Weights of a small transformer language model.
Size: 6 heads of 64 (2 for keys and values), MLP 704 SwiGLU.
Architecture: RMSNorm before each block, rotary positions, biases.
Each number is 128 + 32 x the weight over its row's rms, rounded and kept within 0 to 255. Layers, rows and columns count from 0. Numbers have three digits each. The size before them is the row's rms in percent of the matrix's.

# q: layer 4 attention query, 384x256, rms 0.0476, rows 0-41,64-105,128-169, columns 0-31
# k: layer 4 attention key, 128x256, rms 0.0469, rows 0-41, columns 0-31
q0 054:135103133177198136130080111132158152112149176101138117166177127154151181124054101080071121071117
q64 111:133119078188105116136163129072102108112132113166177060182154080067185111075155127160161091195130
q128 067:148124119147133104163092125148114145140161078139096088141108146150129091189079140128191111166072
k0 056:175133178142149138095123168126127115136075177141128163143137165122069165140128078105136065183102
q1 053:109161171083127188132062095142137042135127119072135162077143141090106153131133118119131089139158
q65 110:157123103181102115131101128106113110116140101159110099152125129102143119143130162148127161153129
q129 062:097104139187145092122136106178082129151168110135153154137103121124076120116126128135071091113123
k1 063:174142078125115140110172138089150099142134108138134114152160098082147172102118157126168119137130
q2 052:154122123135132186141121103134102069111136109068082119088144144165141182133139105147118100118134
q66 098:135182148185174160157131137154126131091150092140073090172096159124097128171137102141199149185114
q130 057:187151124164082130144138084125110108099112105158146182154064165128164115128149126116109117098150
k2 054:113142102127051101100147138100176083102153105146183097154115135101159160059086086159067157236148
q3 051:124099126166141079091152127155129151101106081146157101098103124118143145162105140107141059121142
q67 113:106125173155145159095112122152108179109131174101114161106141124139102196117163118145106144081146
q131 072:120167099151145098080155135097097166070093147140112145156134088107140164093150148110077156079147
k3 059:150140060097160123158112097214160105110120183119124188119136097150115139177125165212131137079116
q4 058:146048091114120079117142196167098102172143155087120128119189167108181063145106152089189107159111
q68 100:094179096089131168141048142131103119061161153080171100139102121116137126060157127159136123082161
q132 065:091146156085146099121164162108097131105158142175163086126157087092095112105084123189112091129099
k4 052:147133154120117177122130118143137150128091161126122153082114091088159166161128152142125157100134
q5 062:169160155094121069145107166190129139133138148149128133129102130116160045164135150139098094093154
q69 100:129104132125125122160121203134135104135101108176150098151110161089119072165141126153152101174082
q133 069:171128111154112105139145118134172060116183114125075146120102059126101072161068049157153193178135
k5 061:136134140144132147100185148133152108160045095103122151103073152127173130124173159126064137177214
q6 063:152136125096134162110131152149133129150091144158127130155109151133161147142133159092078100094134
q70 102:151116123080106087150140125056099094111117132106136151155075083088098120100036137140142114128103
q134 064:166085129120155144113191151127150113134169138093116049119160167078121115110077105121180130179127
k6 053:140140113132013146145085148147145174174104102114119098128063140195140194040114103052108170151112
q7 058:177118159097102114132098165133134128130185124142133111112158129210133116161118095107092149132129
q71 095:141107104123120137115153129095151129097124106194133071191151131078094166116127139122126172141139
q135 061:156116077142151161124150167168188142157139092186090095150113109158122085152031121146157168178134
k7 059:133112104134108100131106102105196131069144126052143090158061195109153106088128113113101092157166
q8 062:134136063123111205166109128148123171106123130086132112110133175101131084148121174055164134081139
q72 106:121167168150079107135126137103104135107146102086131058103108071110117178114094117156116119086114
q136 069:058152202122070075149139073105111111156189160156159136146079152105074145129184155105093120105103
k8 061:164138100063139099100148167177146094117111145116143094150181148145144110210103095102081136140173
q9 067:162148133058154167136108178137105128068136122151157093109185135150101107119171105139169147147146
q73 106:117089109117129133115068138064108130137168180078108117137092128080208179126113097165129086104045
q137 067:048131131117109133111113132077104135121175119101101077072118116113134130142081100115107041131092
k9 057:128136165167133142085132110166081096101145065149186103144070133118075112113130113138086120151148
q10 064:130149122157127143063143120104155139113105090140118140060102111101085075158123063151147164130105
q74 089:058175113170185180081145160181137124168170115123114144088110101109108100182085144122148122097128
q138 060:192116127121087126074132149072133123044170162169102175073098138139097107126152121075096128116141
k10 050:127156142129190060132125098143146083164086147154126116178121129120077146106089133177122082153147
q11 057:176145157116108126111090084184078174098147071130157136096103081134141156093171115157114173125129
q75 109:061131134159165146155064152103098120104117140100132122069181091135217165143160156101134135113171
q139 068:119130137170101123102115127116109153154132166143107125083151099189187140161150134103062087063156
k11 062:123085104081123103151142188128084123096112197090130127166183103089096036137109106178137127082092
q12 065:134140125156161117104124136131115201167146114104151152129114151147171141144124130155097124127104
q76 099:121114104112135130077128122117172141134184159122129112083070156127127118093088133126142154159140
q140 070:176155104134094139043088157140070149153123151123113123064120130154146229128144169105079092066108
k12 058:098136181151131099123129131135105120150148136133132077177143061138115114077097106152204162086077
q13 064:102079151147142123180152139110091145154109138100167136169102199135163159141150154130102120137150
q77 096:121153161171113124095145193087133141143124105095135126074128116116174098061176045154164119083119
q141 057:110105190123171125156095139201096138128107154115134133162135141129107077142134114123130129111125
k13 056:157088161134093166144168070132045139082146177096139152155152119130146148154117128070095163107157
q14 065:129163091128159142145110112144137106129142119106131135104074100119117127139136102165118124147155
q78 096:120105106112187137096093148131120108122149206122069147145155124086127105139153187082100110108138
q142 065:132129149130131081082178160163098132160120144165096125126114099139141140119154139159085062149118
k14 052:144145208119131131156082162108058140119130162125124112187129142140165105135140135157105137135076
q15 076:126135106136128128125190091146113135098126096110089112117071143180115173107130128169104117088109
q79 116:061175155145162142113167171197208162150111147109148132102184146119189128103171151078145154070120
q143 063:088132118156100116165161160127201195078132130127101167082114134126183110143154123130181137165150
k15 064:118124157168152057107115124118128108114094145153105120145194127174122094125150074159226113146096
q16 070:109092087111139117137130131131127209084141143078140124117078094119121109099168193090086158122057
q80 096:203155154167126158083137143088124085145077135104100146150112104132133142128164142136168114111135
q144 059:122147088129141122123099160097120111121127147133135152099133162122178123168131118146222180129083
k16 065:130106124185112136072130066112167125081156143163110094111161111111132065103085142114108129181082
q17 068:096183092135114114150135135084145155098132102116143149156140184155125162141102124070098161090136
q81 099:099164098094137146154131142091157141121162093098139194137124086108135131112148096186169138196078
q145 065:068108108151122139204136099207203128119131104105116124118138185178068111165118118130183210120136
k17 060:130145138178096146117103114133149083123188137134121140089129151134116133154128149115110099191131
q18 065:086122191119098103134099142123146092114132149228150125129160093093107117086134098158168122155162
q82 101:096143183129146115143105144124167094160107099168159111097164089087127166138119183135106147067121
q146 064:084093190139157098083102164132125108105130195184145126097129077129155085075197152105199131095135
k18 058:126196109141117120108177142115125122143119089137052114110025111102071108075126150108112099086094
q19 082:155129071162162137073136098144169097121152088099097158091140132060081127165128104128150106128137
q83 105:114115110152170095103148126156178094119157190098150139064134042141173121097137108134108182077171
q147 067:131137137126125087101132164105142138133156113076069188129114144138153131096105092142100100093116
k19 068:117139144132138192153105139109166103137067113110067136143105176088091174185130132159118061113110
q20 069:082086108102109128167125145127197081146109137117130140033167209130110169139136075106112125102132
q84 097:140118166107111117179159057121109130119125111126126138164085161152130098113078133121131085109184
q148 059:161126101136158161148152136129148153154114075125180117067149180146071124145093144143101141092196
k20 058:154094132102105122136113085140168107126110143117141164124146090112125118088130125142132160148154
q21 070:121156129157054039144148116112144103126114085151105103088114147122088189138109105148166095153155
q85 096:120145124103138210180181079143153144106124145140144121140146145129093160117175133052129136113192
q149 069:148118109134105105093129119112127132080080102179079149137122080142109161125123116095128113113096
k21 067:086148201066143143164149167142115134135100155119165102162136089063126122136174098161163159112137
q22 074:143186134170149147075162135117132199115084132108118097155107136157075163095108118148051079035097
q86 103:078068164070182162117121150146122154125127161157107129115101190134185113177118101088140144135143
q150 068:137100143087193165092116155117185154092126176126171082121147121074190106124137194140140092098120
k22 069:132102158207159188088114131120124121097100154102115110118150171082140125178087089114152108154089
q23 066:100135145100160114139109125133099153145128161120184128141124214132147159095123158169127115086125
q87 110:138078045081143112158132117136084092131099127125161130129135149117120103108104131095134153154111
q151 072:173146146140122175107103132158146134050130120107169143107082173091145156129132094111154147147120
k23 060:153138139168133179120094112129096076146187108070144147145143172159110152158091161152064146175138
q24 085:051133109147131097122136087134157123146169122166078112169164088136126149128209100151166145083143
q88 097:106122112104115081099140138056125102148153099130085114117140168091106108138084136157141129150171
q152 065:047138107178145102138108119179149124143138104152131155130144174140133081169202161092145168134199
k24 065:162145117187144144123166115080146112125157091134126099136169111129112092137170152152155114106119
q25 078:104121157153108153073152173120117125129118122125135112150083197090090074160147126091133095150121
q89 106:156084116074126155160116089123153152102180128114152168134148160143144115133104140065167180158141
q153 069:110133093075144128126051141087129190125103209118163151126169115104213169086160128184116069149145
k25 072:177113116118097110109183109101108078117097119151120117145103087126060126114167082113174114151159
q26 071:114091088112076113157141149111096077111106097096140119106122135148134164138110136148159138150131
q90 097:064187171142123133137156089144178119152165152135121119067094163119125118139097115106114216125171
q154 070:150106081106102162179064145112103110163168212084178154128108113086136115139097134099081107131130
k26 073:137140149137192107149115113085131126116163127154128098118091091097149092131113137149126130129124
q27 081:157161102148112056073173082119150142061104151130120127127113082093099125146046096143121113134143
q91 107:102149142154136141164119167087171116063129136180119117100197149163127134191180124140103140118124
q155 067:159140137152092126086120087071143125123084188184100134083197096112142163186143100144106089116113
k27 062:093127172051131159111119164153171048110111104085102141175111120113149084178104163137145159185122
q28 081:109165103151173092093133147108158098080128127145129106119147139066173106127101184170129130110084
q92 105:105101141124186132083126145173156120125128099104134098144141102148158100124146145072161154133138
q156 068:091123093136201131119120147072124099149169094177161055156098147146133098072113138061117081169117
k28 081:108128141115142148183104133170147170114055146144157129021152155098081139155112136160107131125108
q29 078:104088137116167112133163141131111105103171161077149167172074148166182162090115152157099148167124
q93 107:144143135144133092153149162082085103101150151151180148094087082107129098122106185187162065158098
q157 079:089131078118138093104155096106130108106127132151151130149057147200148159038105123139153136098148
k29 077:133112041217134113127101185142106058130089061128134178118123162072148172063140126130120152098097
q30 094:144126060127151089139089207104117105159126144131122163095125052125109085078129158115155121130115
q94 100:171124125099096128161090110143130166130077105196102121118149171109149123135120118106135186117107
q158 062:182163135113102146166081157118143151133126122132103133096119109141115146090062103173180068138164
k30 076:134129060147102131185147124100111116162116082190083103132089182109124143054148168112087133130104
q31 085:146139157129146149144089122117126141091148195170131142068133103082104099147108092159117146121136
q95 099:130111108135136142112101162136114132108162174064087163132161097126189135124181188127071125015136
q159 069:113114103151161150105102136111075129091119172128086054118192058130103150118177121105150072083080
k31 071:153141091174064122097171138089136063195086097143185124142150158131101064122126136080103128132124
q32 098:137138091157118101095133191122068090129082121113139123170133160068113185049157116124157103136025
q96 101:165131133167106130181150126110148126119123132139147158153104137060160094116100118079114125113122
q160 086:142111093121164131021157190113162092111108146127108100171094101091179140099112124154185156102023
k32 098:202138168144137153089158129076114110105122099093143162171164179105102079147066135089095176131124
q33 086:126121127104118140180138119123190139135071118169094146143091131135189130105204156140161139144117
q97 114:144188157130171128088127135122161140091135109157171123157091115107167147132166143113101100131176
q161 086:145158155091140147146109063132200205117123133106131140135101095154172150107160090115157138101135
k33 097:163088105143096070142135126148100137159142082129163177124161145094109178063159137183188126116115
q34 091:091105122128165170148204107130144156088142134151137197148103073109127169117137188144093148085114
q98 088:174120119122153120090149043184149173116090093163112123167091145134080136153184174136137121159119
q162 087:159144124074188166148212093165143146142171133137135154170097130125122113170103129158019121085138
k34 087:095140160119158149101193087144140083125117136111105080145129137177164138156083112127185063064107
q35 094:113143068124141178108062181129120195134175146142146142130033138174095112123112162120068180110115
q99 108:110107075098137129169080109138068138099121115141098194132103124149166173113127153113104131136087
q163 076:111096121050167153132084127129140127121156118089094169118081119139099115160147188136177167113133
k35 098:133153220136151130159063135123119147041136130106109124115101146101129163117048123084131172124134
q36 102:107097104174142074082154144082152034087106174131131135154102118173173198133134160134118134071155
q100 103:147162146138151088110114174121123140176089115037148112124134127093100125097117140111146132186130
q164 084:100121115187142112107177171110128100076110154122171080135126142216127192109139155180145123129153
k36 101:081096104123146118142171109157107126182135115195108085120120104121144165143117185143175110034134
q37 103:160093093144125154134106121109117094114151162116082120098186075103119161128187134181130132117090
q101 100:118193152108145159133123118133125126083151107187119080126131163137113108160142180160137127088140
q165 081:132095071084149211172107154145076075137160131142150121126173094146057116181115109155089138153103
k37 113:155158108152136103137166110070128097103153137184117100097115066107115188102101116081146119167182
q38 121:145165149134159123108219106131108141108181134125104116185079137127177155078133105169137045120086
q102 123:147136166177131104093098131120092137089166138134142149144058169159149100098054157116097094176112
q166 098:127160150083169145107176121141134181081177181128096108188095162102180150119104103140128116151091
k38 128:078154111120224125108106129173177158156135128103151139164088136186182215163120127137134046108091
q39 121:171122166103116122099122143130110145147176142131094088127130090038166082093154099119158173098082
q103 097:100160143177143088127084102111116108116124118127104078146154150129153112087130112119123173137056
q167 094:163181154138090097145110164155082114146134083149131115119149099045127102095109127076136170102060
k39 118:145173117141156146176159129149111107070147118128107056165085105086103125124100103125122114099138
q40 131:125125085151108100116175080092140087095123136159111165105143141171173193148092134175103141121136
q104 088:092073155164080139116116123132147064140080107137102100102105134133060146144131134144137082098142
q168 113:097137094173130088119163085127170122079100144188115150141125131169199187163098158177082150127107
k40 135:121149110102113146168102136182118142106141172109141098139132126114124116086122080121137155193192
q41 136:111074106154169085117110129107180126093115141140127182123096128191168145174083172133159146053103
q105 095:114161125148128113093177145066128112151105150131134098138085144098170093114166171151115105104159
q169 110:131081105138213109126114187115171123114146143156141139136090129159160155153125183125145127084132
k41 126:113152137085153090088145119148135064146090133134160187155090076173140119161112162180148142097167